python train.py --vocab_size=575 --positions="learned" --beta1=0.9 --decay_shape="linear" --batch_tokens=[8192, 16384, 32768] --doc_mask=true --train_tokens=148200000
Each number is 200 + 40 x the weight over its row's rms, rounded and kept within 0 to 999. Layers, rows and columns count from 0. The size before them is the row's rms in percent of the matrix's.

# down: layer 6 MLP down (transposed), 512x256, rms 0.0605, rows 87-139, columns 128-191
# up: layer 6 MLP up, 512x256, rms 0.0791, rows 88-139, columns 128-191
down87,120,122,179,286,249,216,245,200,280,255,239,217,163,224,148,240,172,252,195,124,229,270,214,195,199,225,240,196,163,227,284,167,182,155,149,263,197,236,209,139,223,215,188,226,213,190,215,162,231,256,208,229,282,167,226,249,173,145,188,181,173,213,194,201,204
up88,105,178,178,198,244,206,234,136,201,192,172,125,225,253,207,192,195,160,237,166,307,244,283,201,172,218,227,181,188,187,193,241,133,123,184,249,150,168,273,142,206,220,216,228,190,177,261,141,195,180,164,161,222,119,158,166,185,197,176,204,187,242,213,208,161
down88,113,168,195,223,183,222,262,195,167,132,277,222,170,226,235,240,220,197,202,190,199,264,144,145,117,191,172,120,169,247,140,207,233,163,171,245,174,219,181,177,211,212,184,112,114,200,250,182,158,217,251,251,194,260,158,240,237,185,218,166,161,223,220,231,183
up89,095,180,165,174,179,156,180,229,277,200,314,176,232,228,202,195,324,191,239,165,231,231,175,273,209,244,227,232,124,92,202,189,194,140,215,162,197,208,271,209,178,140,278,221,256,257,215,221,195,240,193,213,170,236,247,207,197,201,223,106,206,189,255,281,158
down89,098,235,291,267,221,210,247,250,130,150,144,145,196,217,150,205,179,209,124,200,188,215,227,167,225,157,207,179,205,187,185,219,255,216,204,172,149,209,208,233,242,216,189,198,235,164,183,199,188,185,145,208,237,197,209,211,175,275,151,273,232,213,147,170,264
up90,107,181,154,168,237,142,151,181,191,217,251,261,268,295,218,211,204,227,107,226,247,169,227,153,200,194,144,153,147,210,211,249,190,230,215,170,260,131,180,140,263,257,90,236,175,186,230,228,176,191,246,208,170,168,234,114,209,144,181,212,242,247,283,247,224
down90,099,184,226,168,206,245,175,254,172,225,264,174,181,236,234,212,205,156,178,176,177,171,155,169,181,208,203,170,142,226,211,202,172,203,214,266,200,224,204,243,195,228,208,165,244,191,188,154,184,214,91,182,232,242,124,182,68,249,195,160,206,199,254,209,182
up91,093,206,225,130,198,184,227,187,177,202,222,253,131,209,199,177,189,176,162,199,127,200,240,203,191,242,249,162,225,214,274,278,162,192,212,183,194,137,160,262,227,230,163,276,220,187,188,150,123,265,247,240,169,174,216,171,211,194,165,218,225,211,174,180,239
down91,091,167,250,248,182,259,267,259,168,212,175,205,240,241,208,163,217,134,127,143,219,220,212,158,269,173,220,252,170,210,151,145,183,155,95,234,144,143,218,170,214,134,244,178,157,258,118,258,287,195,248,168,214,240,194,221,185,231,236,181,198,189,172,252,230
up92,094,260,192,201,240,251,164,172,236,213,158,216,261,241,180,194,211,197,254,178,193,253,196,168,196,221,218,138,225,196,208,208,197,185,306,227,139,127,230,205,177,118,206,274,251,263,253,139,247,186,240,210,290,221,245,140,199,224,205,197,175,153,205,212,165
down92,098,144,140,131,229,228,195,174,196,227,205,191,257,136,203,198,176,251,220,119,237,121,187,259,246,128,253,165,159,228,140,161,186,191,252,256,261,203,221,170,200,161,183,168,275,148,184,210,246,160,148,237,293,220,157,243,189,198,199,207,183,223,226,223,243
up93,024,191,271,226,196,141,168,140,198,126,180,216,216,188,208,119,183,253,208,255,149,229,219,200,164,194,298,239,151,210,193,115,215,212,157,151,188,200,155,168,167,154,204,253,130,216,220,157,160,260,221,183,165,302,156,180,216,240,229,269,201,209,273,227,172
down93,026,193,214,216,194,139,182,226,291,230,200,143,230,260,124,186,146,227,169,233,209,214,169,216,184,247,156,195,190,184,183,199,91,221,215,197,175,180,249,211,219,222,213,265,183,277,217,256,215,197,212,283,263,144,171,170,194,169,164,210,206,280,142,211,217
up94,108,193,219,121,158,259,140,98,183,220,174,194,156,189,235,223,134,250,196,181,260,194,257,173,192,184,214,201,180,205,252,221,204,181,148,270,162,200,248,180,198,235,149,232,210,246,226,241,217,255,216,187,261,175,272,204,225,206,168,207,252,216,206,144,142
down94,117,184,284,289,218,107,182,281,149,188,189,182,206,207,144,171,126,181,192,216,204,225,221,201,194,167,176,133,169,228,225,139,130,173,235,193,122,214,128,254,173,177,235,200,168,188,193,142,177,247,192,145,179,228,160,236,260,256,143,208,253,223,149,270,213
up95,087,172,202,275,216,299,208,161,228,238,174,244,211,212,192,222,236,168,193,195,161,181,246,195,193,187,134,122,155,268,278,135,159,241,218,189,194,223,241,284,283,196,190,210,174,185,221,141,102,214,233,244,215,162,183,152,203,245,222,191,131,168,208,266,159
down95,090,189,281,131,174,176,223,168,160,151,234,126,148,195,240,180,206,168,192,158,243,234,198,194,206,255,267,228,210,161,179,182,238,210,181,247,176,237,199,183,228,226,169,194,234,221,157,136,227,127,173,245,182,230,255,140,90,213,264,168,267,266,220,235,212
up96,101,189,220,162,219,205,141,205,227,181,200,243,210,282,213,226,133,199,179,204,164,218,168,179,189,213,178,156,144,235,187,213,184,251,186,108,226,140,207,165,212,259,204,215,184,173,180,156,160,225,249,149,219,220,200,282,191,201,257,123,213,209,211,236,223
down96,100,231,212,136,149,234,231,197,211,225,313,214,202,183,207,177,172,209,213,125,178,217,198,188,179,225,240,191,165,181,134,221,170,203,198,137,141,200,186,254,145,164,241,154,243,269,169,204,188,182,165,266,153,228,219,113,233,227,128,166,248,259,204,115,203
up97,106,224,208,211,151,327,149,188,230,154,194,130,183,189,137,117,216,223,233,217,244,198,234,179,265,186,156,209,189,162,254,111,181,241,149,171,194,252,178,326,202,180,205,239,203,208,246,166,280,122,199,200,215,179,168,255,155,242,201,206,190,228,221,231,187
down97,101,167,214,131,195,131,284,241,209,169,183,229,149,197,215,268,166,214,191,152,214,327,168,245,124,195,228,148,180,193,193,187,228,137,171,181,222,148,170,197,227,195,191,245,221,180,175,202,114,234,169,232,164,232,240,228,191,190,299,215,230,198,238,212,147
up98,099,246,178,210,254,118,206,215,186,160,199,157,177,157,246,235,209,210,188,191,142,259,197,198,181,260,180,196,212,220,172,267,198,262,166,252,139,291,189,172,263,176,197,228,210,266,243,170,161,217,177,240,207,133,190,133,242,198,156,192,156,159,163,206,192
down98,104,206,171,162,204,242,203,203,166,160,247,141,216,191,144,210,168,218,103,155,163,263,192,243,198,192,197,172,190,219,228,152,235,191,244,184,163,168,236,218,170,137,229,58,278,123,152,208,239,228,197,176,194,179,226,222,129,203,204,232,221,201,257,213,193
up99,091,207,195,207,172,226,158,109,262,238,224,185,195,227,210,211,234,151,216,241,288,195,194,288,175,170,178,187,135,134,231,226,205,177,202,138,242,140,102,266,250,172,184,240,250,197,174,202,161,191,164,181,99,226,208,213,209,196,149,230,194,122,171,169,252
down99,091,189,199,194,182,152,177,257,168,238,202,302,170,254,266,220,240,204,208,202,163,139,218,188,234,218,249,256,216,180,187,242,195,208,202,194,219,233,223,242,105,220,229,165,156,186,175,200,241,208,229,172,266,210,274,215,101,221,225,174,255,220,182,203,236
up100,106,123,180,211,144,224,220,192,185,235,170,210,126,174,200,260,208,219,107,281,154,187,272,216,155,211,242,157,242,195,189,257,189,242,185,206,186,130,162,241,255,221,168,221,190,229,168,182,208,206,180,259,218,148,171,232,203,212,266,202,312,274,122,238,179
down100,104,260,133,222,213,230,210,184,219,202,189,215,280,97,258,144,194,219,254,183,210,194,231,183,230,209,178,212,237,248,181,217,241,197,197,135,287,180,228,196,201,159,197,167,199,190,225,171,242,90,199,221,188,243,201,192,160,113,216,174,152,186,222,215,188
up101,087,197,192,224,186,234,209,170,209,164,179,234,237,181,252,205,217,297,263,259,211,156,206,189,184,259,224,213,258,271,222,192,209,129,143,300,261,199,148,179,171,266,224,211,181,211,155,161,156,160,231,233,205,210,142,246,305,192,275,161,210,222,167,188,179
down101,076,187,203,219,142,240,198,210,220,180,159,146,186,223,205,198,172,209,170,188,190,212,252,128,238,214,148,123,179,186,176,188,184,274,245,163,132,159,256,209,244,150,176,215,235,230,255,208,173,212,181,196,162,90,135,119,173,140,173,144,230,235,178,300,173
up102,091,192,312,245,141,197,185,219,160,192,198,183,221,225,195,145,230,179,205,172,228,199,253,206,181,139,179,308,218,248,145,251,148,212,167,211,224,126,221,176,128,233,182,167,174,156,193,242,224,137,297,204,187,286,215,230,161,176,167,185,203,200,282,195,155
down102,094,228,111,127,229,229,191,266,126,200,148,183,280,115,260,214,196,197,204,239,190,212,225,197,209,193,212,176,107,153,218,168,252,171,188,163,214,211,218,236,191,235,180,217,251,194,197,176,205,160,89,191,101,121,217,156,250,150,202,168,211,204,181,225,298
up103,100,169,146,233,233,263,198,127,191,204,166,193,191,155,248,252,197,209,236,136,151,233,240,243,243,185,108,192,227,221,204,248,189,193,143,189,222,151,218,234,234,172,223,210,141,258,191,123,147,178,194,308,191,177,273,245,218,247,205,214,238,209,202,243,261
down103,097,176,244,165,222,169,163,202,175,274,220,198,235,215,156,142,188,197,189,263,204,207,196,269,135,244,224,222,216,123,262,204,148,154,302,218,195,213,165,173,210,205,210,242,228,185,176,157,157,225,159,167,229,158,189,184,240,162,203,102,221,153,191,134,118
up104,099,206,220,218,131,221,207,242,183,175,290,237,207,223,183,196,241,158,201,248,265,230,183,154,214,219,191,227,224,209,267,237,207,199,223,135,247,245,179,199,242,197,207,228,222,129,243,163,234,217,202,115,252,193,163,171,161,170,183,187,188,203,250,235,186
down104,097,219,160,217,168,233,194,148,199,153,152,184,172,152,137,192,163,162,211,256,226,148,264,183,248,168,227,228,212,143,208,186,284,145,213,157,202,252,239,167,244,173,187,184,170,243,171,166,238,248,156,193,210,187,175,120,203,168,223,263,242,203,255,197,247
up105,094,194,169,150,137,234,239,233,169,267,228,176,150,176,227,142,261,240,240,194,189,238,256,196,149,187,238,270,245,248,180,205,247,225,170,203,154,152,223,232,185,134,157,218,206,258,202,142,214,176,153,249,193,262,247,214,189,228,245,182,214,234,165,211,204
down105,092,171,163,211,277,210,150,176,218,143,179,232,220,187,240,185,204,240,241,219,163,172,186,196,192,206,156,125,206,210,134,221,198,193,214,227,236,208,217,192,189,225,126,112,173,129,313,199,212,263,250,152,174,167,188,160,237,218,171,194,260,164,294,203,180
up106,122,189,285,169,265,164,237,162,178,206,258,137,198,187,133,173,240,190,197,232,190,271,214,230,117,275,83,212,154,210,228,308,271,162,185,197,285,191,249,197,290,210,160,182,252,239,239,210,150,190,248,180,134,236,239,176,217,169,177,198,213,153,166,210,164
down106,118,197,156,222,229,239,201,198,126,184,173,263,129,178,254,223,163,194,185,127,193,268,194,150,245,137,185,167,177,136,242,182,147,222,178,225,203,247,180,170,180,245,280,190,222,192,212,242,286,131,205,202,207,221,173,151,226,269,188,213,216,201,153,266,197
up107,094,200,216,198,145,176,157,131,186,182,289,109,182,238,210,249,183,188,125,214,215,305,228,129,220,151,196,264,222,221,264,196,167,210,259,223,148,165,250,145,261,166,213,226,168,236,215,183,205,206,219,254,203,174,228,208,209,179,241,145,180,233,119,245,167
down107,092,213,215,191,166,155,148,204,280,203,201,123,171,203,142,205,266,228,118,242,225,247,78,159,240,219,177,152,224,233,251,174,162,263,253,187,207,135,269,225,229,152,235,240,196,167,269,204,175,195,158,178,225,141,198,180,212,218,195,149,212,197,122,223,183
up108,105,262,227,241,279,206,202,114,254,201,196,212,280,168,191,262,233,218,219,212,173,272,151,224,193,208,176,136,215,222,216,231,164,164,219,228,190,113,242,224,171,241,249,167,222,138,266,176,269,190,232,207,207,214,198,223,216,161,201,139,219,178,231,172,198
down108,107,143,148,197,191,153,226,195,209,201,165,153,183,235,263,226,227,177,196,223,166,218,244,192,238,249,229,212,217,206,244,139,183,196,151,235,234,165,171,173,177,200,222,219,293,242,124,154,189,124,193,200,214,203,193,120,176,213,169,176,216,161,253,170,236
up109,083,283,154,229,253,226,124,188,200,181,197,197,230,174,209,236,197,191,209,173,221,213,215,194,169,315,190,217,208,226,186,231,241,240,269,177,155,182,186,149,194,209,108,247,195,257,127,187,173,253,165,159,219,165,177,112,238,250,199,231,184,211,224,199,151
down109,081,149,225,179,156,166,228,199,173,206,224,218,194,305,254,174,166,190,195,210,216,233,174,185,189,139,136,114,192,203,204,162,155,218,199,169,214,225,218,198,201,183,184,187,226,269,171,232,247,163,198,288,139,193,303,234,224,176,201,202,234,215,135,232,190
up110,105,184,173,161,165,122,191,121,125,187,159,156,198,175,185,215,194,206,204,157,299,223,196,183,182,255,267,110,131,211,162,222,190,200,231,180,187,263,201,211,200,248,180,214,169,125,273,215,239,193,256,188,176,243,185,184,255,223,305,230,187,161,242,250,172
down110,111,228,177,216,196,283,229,237,148,152,210,230,198,274,221,173,218,232,230,272,221,236,179,154,184,134,150,202,158,271,220,180,179,191,260,175,202,237,128,170,177,207,269,167,177,163,226,228,216,252,268,210,205,134,166,207,182,247,176,135,257,147,227,144,121
up111,102,186,210,208,195,280,238,217,147,216,194,215,198,214,225,163,193,157,194,192,227,208,157,222,178,247,235,218,261,225,177,237,256,195,303,199,189,187,174,210,171,230,194,199,219,120,131,173,194,147,174,203,205,167,217,228,275,212,117,156,186,241,159,213,177
down111,109,150,131,278,237,187,164,252,208,232,171,214,254,247,200,246,184,243,210,167,200,218,119,231,222,175,203,145,152,285,197,168,147,211,117,201,169,274,150,176,199,206,200,243,185,206,179,240,240,188,224,242,307,219,158,222,209,162,199,221,167,133,180,229,253
up112,095,135,202,197,218,159,206,216,160,224,207,178,156,207,246,179,126,208,179,266,134,220,234,167,270,201,117,165,238,234,191,203,218,201,251,234,221,227,273,218,171,265,266,197,226,316,244,199,160,196,243,304,216,215,184,206,181,180,169,208,179,261,173,227,208
down112,097,257,208,225,141,197,209,139,314,248,236,184,188,235,198,261,226,187,232,154,231,160,221,227,179,176,196,203,135,121,140,140,210,261,201,208,209,248,247,180,172,184,206,184,181,174,140,211,152,190,194,220,135,188,194,195,227,280,239,210,206,218,246,119,125
up113,102,265,200,134,216,255,132,131,215,151,202,153,156,193,171,161,222,296,210,167,277,236,200,152,214,166,195,151,190,176,211,123,158,272,169,273,217,232,175,168,179,220,176,141,249,267,183,146,159,196,323,114,241,176,198,213,191,238,241,190,244,246,187,152,176
down113,098,140,194,231,177,227,229,191,159,231,206,198,210,213,219,211,183,318,97,224,239,132,185,155,206,180,267,193,247,202,242,191,132,164,245,201,215,180,271,172,127,138,213,264,202,183,205,236,239,205,261,185,129,150,196,226,263,182,225,214,205,167,277,213,200
up114,101,177,145,222,166,200,200,225,198,238,172,257,229,253,223,204,234,231,222,202,205,163,235,197,179,181,119,207,167,171,213,156,231,210,123,230,243,194,205,228,142,126,252,255,242,208,139,176,180,150,187,110,234,258,179,208,162,237,235,207,185,158,236,157,206
down114,105,195,166,234,165,178,192,161,193,149,184,173,182,183,121,166,146,217,144,210,162,207,236,241,178,161,216,230,218,210,202,210,214,153,270,194,172,147,224,163,201,227,219,254,235,147,208,118,258,208,183,217,170,172,222,161,186,236,236,197,241,249,171,205,205
up115,102,200,156,248,123,241,220,122,164,191,147,186,223,233,229,174,176,207,158,273,251,221,141,169,244,224,226,237,155,179,155,210,225,308,153,244,273,132,140,252,195,233,128,142,171,199,201,181,238,196,196,194,206,230,206,207,150,248,223,170,188,196,289,251,237
down115,104,151,290,121,163,243,202,179,168,264,224,295,243,212,176,265,235,192,198,161,177,237,282,199,213,101,211,130,200,149,198,244,208,191,252,171,203,226,221,146,214,168,180,199,240,194,212,187,196,192,208,147,248,132,280,223,214,143,218,173,224,208,155,215,193
up116,089,260,188,160,163,273,223,174,140,201,247,252,210,130,243,201,204,189,154,205,200,211,222,266,255,242,136,188,95,213,217,249,164,206,171,235,181,181,144,188,207,203,229,224,219,233,227,176,140,217,211,196,253,232,144,248,151,205,158,127,141,244,181,155,185
down116,088,155,108,127,240,102,170,206,229,219,176,231,157,253,78,148,127,199,214,143,110,165,162,122,195,197,249,176,186,217,165,207,238,220,215,108,178,221,253,194,173,247,187,204,172,207,188,247,192,164,182,208,180,200,138,212,160,223,250,212,179,250,196,151,160
up117,085,190,232,232,206,171,205,164,137,209,209,227,173,165,225,198,203,222,270,192,247,199,198,176,192,109,241,145,93,170,179,207,144,215,174,289,184,157,143,264,206,230,173,237,189,176,184,152,233,245,184,246,227,88,224,255,223,179,234,223,204,257,141,242,180
down117,086,196,240,283,188,170,277,172,121,231,226,174,206,239,297,192,202,232,211,246,257,189,187,175,165,200,177,204,159,208,273,272,301,169,185,242,184,170,156,172,222,184,247,261,192,178,293,233,178,178,229,234,223,175,220,162,212,209,236,288,198,221,91,213,271
up118,100,166,143,205,216,245,209,148,237,182,196,194,178,174,189,173,312,221,164,173,147,184,212,242,271,200,145,144,212,171,184,247,143,181,207,175,160,142,228,218,182,227,165,164,190,203,242,194,191,214,247,211,196,152,211,194,250,255,296,202,223,160,242,266,192
down118,098,167,273,183,178,167,270,258,125,215,167,183,230,215,199,182,127,175,132,246,183,186,185,236,97,252,273,204,227,166,237,250,139,151,176,194,215,250,223,221,195,135,217,281,185,209,205,187,207,252,207,172,188,285,229,137,147,177,148,232,210,193,206,103,246
up119,088,247,163,179,216,167,244,175,196,178,227,244,190,151,141,212,182,234,198,225,193,189,165,203,130,124,152,242,117,216,214,191,198,194,187,157,229,149,267,162,254,183,68,220,201,233,152,240,206,153,219,222,226,233,204,240,178,197,200,248,238,255,182,260,170
down119,085,199,250,259,196,195,179,174,160,236,175,224,211,189,258,188,200,255,235,140,217,193,262,202,204,261,175,215,212,172,214,275,255,214,180,260,203,202,188,194,170,185,201,208,151,189,194,209,243,182,176,186,111,246,193,164,170,194,145,199,188,206,288,178,145
up120,094,175,196,194,167,165,221,221,227,187,211,171,196,187,188,193,277,136,193,240,142,190,142,233,94,215,184,170,192,162,236,229,226,197,215,163,171,203,147,205,137,134,195,121,228,189,199,226,208,172,193,170,190,210,196,191,244,203,161,206,166,125,186,288,206
down120,092,191,231,215,253,206,251,192,216,231,225,250,231,216,183,193,226,169,193,179,281,226,179,188,279,147,171,238,226,263,224,188,157,218,127,157,209,192,218,184,164,204,183,222,186,197,224,189,229,298,145,213,211,189,209,167,166,263,199,178,270,190,196,151,185
up121,097,189,154,164,217,262,184,192,163,129,202,208,244,208,160,224,206,184,182,195,197,246,152,221,122,170,275,162,119,208,99,170,222,205,173,160,94,220,169,236,244,181,142,205,174,233,187,156,196,210,298,219,229,127,206,199,171,214,115,112,170,168,187,252,185
down121,107,271,190,178,229,197,291,217,253,177,161,190,227,149,215,158,197,223,219,201,231,207,211,201,191,148,180,145,187,259,203,144,175,248,195,194,229,194,209,118,135,208,193,227,194,252,180,176,208,240,216,204,193,300,153,273,237,255,178,229,269,201,169,187,143
up122,102,191,218,149,211,165,233,178,182,175,241,174,174,199,136,216,262,189,204,241,283,279,163,213,181,214,267,172,207,202,155,241,221,234,120,216,157,210,317,202,208,159,122,264,229,168,222,215,210,151,290,151,188,173,276,214,251,258,224,190,193,269,200,267,179
down122,105,236,142,168,171,146,243,250,162,201,180,203,222,147,163,198,198,224,157,178,178,305,134,241,214,181,210,215,206,196,187,148,187,171,219,214,194,181,237,242,167,176,176,174,232,199,134,231,152,214,247,209,215,170,134,214,300,149,164,165,231,219,280,252,185
up123,101,151,191,196,222,162,124,171,208,162,240,206,212,227,185,236,170,201,237,169,220,252,158,220,193,240,133,166,229,214,246,249,230,129,178,201,185,146,210,160,199,245,212,146,99,251,203,168,97,176,202,265,251,237,169,230,213,247,232,187,202,261,225,210,241
down123,104,192,256,215,219,164,228,233,142,187,195,202,124,216,219,226,173,172,208,194,192,230,261,160,163,221,202,238,156,176,254,217,153,200,262,163,193,184,169,192,203,186,138,254,268,155,193,197,220,216,193,141,272,216,168,149,184,162,239,198,212,142,235,211,180
up124,097,173,168,139,182,264,230,239,207,134,206,111,211,249,257,194,231,190,220,165,241,232,171,255,186,261,239,231,247,279,190,199,230,205,218,206,115,199,235,104,232,151,216,212,189,154,194,225,166,162,264,195,130,154,233,195,231,166,180,257,160,213,180,238,208
down124,105,234,134,132,221,187,218,264,286,239,176,152,187,145,174,123,211,149,175,194,130,190,256,202,245,224,252,232,165,242,283,141,213,140,181,233,268,216,131,290,144,268,152,178,191,216,165,116,167,193,194,226,255,206,201,246,242,255,243,181,300,185,192,177,291
up125,076,270,205,186,231,192,217,221,223,114,230,147,236,144,232,239,213,234,200,250,179,224,168,195,162,181,214,192,172,195,161,156,171,215,147,202,203,272,204,152,193,142,186,227,265,212,190,207,239,142,146,239,184,161,189,219,243,146,249,183,176,238,101,201,215
down125,074,128,138,241,194,173,214,205,158,200,232,202,182,215,212,156,261,265,233,253,235,176,146,206,233,202,229,237,227,204,165,228,216,235,302,233,173,138,200,162,225,274,191,145,198,256,248,210,143,228,288,174,239,243,268,235,140,196,188,200,247,202,219,183,164
up126,099,173,199,162,252,213,122,221,256,219,256,150,243,209,177,160,188,145,204,260,174,209,175,258,202,215,257,222,231,214,157,252,192,251,200,200,112,174,224,269,188,269,207,193,164,247,176,131,207,158,232,199,191,206,176,214,242,260,215,137,169,203,270,236,203
down126,096,217,222,211,165,178,191,175,151,246,176,244,185,204,210,207,166,219,215,186,247,200,249,175,255,203,193,157,209,251,142,167,222,153,249,164,256,124,191,198,143,154,266,217,283,176,269,241,231,205,239,232,154,175,155,162,175,163,224,231,128,213,181,240,231
up127,103,188,254,203,193,203,266,210,277,210,215,223,118,218,183,224,186,157,206,215,199,235,170,138,258,177,55,195,210,221,142,199,200,176,237,196,205,233,246,196,207,194,175,162,219,173,189,116,200,211,219,158,256,204,209,137,165,196,290,223,255,244,190,199,171
down127,099,247,152,168,272,244,190,110,179,155,208,201,267,218,200,260,134,250,175,203,208,207,262,130,130,227,210,171,168,182,178,242,196,189,180,164,224,207,201,218,185,233,219,201,145,239,139,189,166,255,191,272,269,179,152,277,243,227,228,188,158,115,194,172,290
up128,088,150,277,200,253,254,113,128,187,210,285,160,178,181,221,238,181,167,229,225,227,277,250,268,232,242,198,216,218,178,199,193,231,226,217,297,179,234,195,152,105,170,230,165,174,195,160,217,191,240,198,210,231,186,138,179,255,244,155,206,144,164,206,218,209
down128,084,242,173,221,158,116,278,193,242,174,213,227,201,192,203,275,251,255,152,234,216,133,265,148,99,217,272,214,186,207,107,215,125,216,204,138,231,176,252,195,179,163,197,219,136,236,184,152,194,235,234,185,150,287,192,143,207,157,234,226,135,207,105,169,294
up129,109,179,149,199,142,196,233,193,208,246,229,180,178,178,237,236,218,218,187,202,226,280,228,213,167,203,233,124,202,175,153,221,181,176,186,203,183,198,182,164,230,148,172,231,216,283,184,220,240,157,266,191,125,222,214,156,150,165,129,261,214,188,209,250,241
down129,114,225,223,202,223,178,169,212,191,213,219,185,112,119,168,213,212,197,197,181,220,159,168,178,252,186,168,224,165,264,157,155,179,218,156,183,171,218,175,210,234,183,302,206,164,197,208,142,215,277,198,205,225,111,260,182,162,213,134,195,225,183,223,176,206
up130,095,236,193,155,158,156,183,159,205,160,166,238,208,236,264,217,213,198,198,192,228,224,145,161,206,208,150,231,229,269,199,213,188,175,181,280,155,106,206,189,157,279,148,175,199,221,154,249,161,160,185,224,195,244,197,182,212,189,227,184,207,134,255,176,206
down130,089,152,201,188,246,180,212,164,217,240,192,199,261,205,149,160,158,242,171,217,223,129,236,229,202,202,220,214,179,212,262,276,216,229,213,164,186,225,216,209,259,168,248,205,147,252,274,168,196,184,219,133,231,203,247,144,143,214,208,257,144,246,178,299,219
up131,096,199,235,122,186,212,186,243,157,140,257,196,170,228,242,210,129,203,254,300,221,190,157,241,172,255,217,214,187,216,201,208,189,155,210,246,239,238,315,240,180,227,262,203,109,218,248,223,238,235,240,239,177,211,188,178,211,178,219,275,197,215,204,222,165
down131,097,206,222,248,313,204,170,218,215,200,202,140,174,215,223,173,231,262,186,193,162,174,211,210,174,213,233,257,151,176,220,128,172,234,222,241,183,199,167,126,214,213,181,220,218,220,246,130,202,229,166,174,261,213,143,144,172,185,131,168,223,183,221,230,178
up132,106,179,226,197,145,185,144,183,223,211,258,220,172,234,239,181,253,170,182,235,168,204,205,238,171,206,200,204,212,185,184,142,163,248,167,207,134,137,219,225,167,226,233,231,194,283,185,166,165,179,261,182,248,152,216,153,214,162,222,166,153,206,171,213,220
down132,092,231,160,219,211,203,292,237,153,214,172,262,306,205,170,195,125,229,236,176,232,225,152,189,200,99,239,231,214,196,140,266,208,220,204,171,251,275,207,291,166,182,166,174,165,146,221,208,160,204,153,171,221,212,169,192,257,222,159,199,233,171,162,175,256
up133,078,217,186,204,145,210,260,195,212,281,282,173,196,192,213,258,211,206,179,278,195,171,183,235,199,159,202,200,191,302,216,232,217,194,162,169,216,142,230,187,144,205,189,210,229,261,161,198,162,233,188,225,244,187,189,157,210,173,151,152,126,202,202,201,226
down133,085,141,228,229,203,173,149,165,164,211,214,199,228,169,222,228,203,238,216,191,155,295,166,175,132,212,208,217,186,159,235,170,185,147,199,193,132,324,246,159,189,207,211,176,92,159,242,153,209,205,218,192,184,187,203,243,226,175,178,168,157,226,177,269,125
up134,074,191,215,273,202,187,152,144,244,167,225,223,228,193,219,266,248,309,202,171,241,233,186,153,147,191,157,222,205,223,151,182,218,217,225,246,174,163,244,223,182,153,187,186,231,120,201,170,178,177,206,217,228,170,191,235,189,255,189,95,219,187,203,203,223
down134,068,131,165,193,210,189,161,193,210,183,241,126,192,228,267,140,184,122,203,183,99,192,207,211,186,176,198,140,145,205,213,224,158,182,143,200,198,222,193,240,295,255,222,172,158,215,97,250,230,187,195,258,190,183,251,158,156,152,165,175,140,193,201,223,180
up135,077,220,233,136,204,176,271,222,157,195,196,264,201,181,191,215,233,194,265,177,181,193,197,296,178,222,180,246,202,183,179,110,186,241,232,266,183,161,236,164,209,228,196,189,213,220,224,239,138,240,160,202,200,193,194,184,223,144,179,256,138,142,159,234,232
down135,079,86,216,135,168,170,306,153,145,229,223,131,216,295,198,237,194,217,154,126,291,183,118,216,176,199,219,202,179,219,227,199,193,229,218,172,163,228,233,173,183,127,225,231,190,264,167,196,198,187,220,211,153,208,234,214,263,132,241,251,210,209,167,227,239
up136,093,262,268,193,207,213,149,207,207,155,127,215,252,233,213,206,142,172,215,255,132,87,179,138,132,162,211,169,188,154,191,190,163,228,195,166,109,228,153,157,135,228,213,165,172,208,159,152,213,319,179,212,143,198,182,196,259,231,198,190,153,148,213,141,192
down136,089,155,149,216,214,173,216,191,207,234,271,175,148,181,181,123,199,226,149,176,252,277,210,216,227,162,227,212,148,147,199,210,183,226,230,194,213,237,191,278,236,148,203,274,215,184,256,217,164,159,195,207,266,143,168,211,199,191,163,146,204,245,165,218,202
up137,104,268,236,213,173,272,105,296,153,146,140,201,139,284,254,205,193,254,161,167,259,186,199,195,164,225,192,169,243,188,217,160,224,238,254,245,214,174,159,142,148,198,223,258,167,214,243,160,211,203,247,238,213,209,155,194,201,198,226,200,175,221,191,253,177
down137,113,161,205,191,183,186,107,254,148,219,216,133,162,174,245,187,195,247,237,210,186,212,206,197,106,214,187,216,217,251,164,221,183,180,225,207,272,218,275,226,203,178,220,243,211,187,218,213,302,204,167,203,256,227,296,170,136,187,193,174,144,226,200,184,245
up138,113,174,185,220,134,227,293,231,192,266,242,173,251,120,214,205,242,215,215,177,98,235,202,209,200,264,244,158,194,246,166,195,239,170,248,192,182,194,189,124,197,211,220,250,254,235,192,363,198,185,201,211,213,187,195,173,152,170,164,213,214,239,206,209,163
down138,115,222,124,233,218,193,132,185,154,131,166,231,193,246,197,231,182,214,254,227,264,147,181,170,136,198,222,167,207,160,193,208,205,222,176,210,215,258,216,188,131,232,190,138,222,186,194,194,213,193,228,165,162,150,157,179,110,155,258,163,164,179,167,185,274
up139,109,141,226,192,169,170,164,230,229,171,144,92,184,165,165,248,272,204,240,198,195,265,214,223,213,244,240,153,264,216,210,224,206,213,240,226,210,240,195,257,248,173,242,216,232,213,184,177,204,185,223,126,257,186,178,123,241,87,242,145,166,195,279,214,180
down139,111,252,44,230,216,236,201,134,287,272,249,262,164,176,199,197,202,243,221,230,223,112,218,226,203,240,206,269,236,188,207,148,233,191,184,157,208,133,151,217,192,235,116,149,161,285,168,253,189,157,188,205,177,184,182,290,183,178,191,172,204,129,133,132,227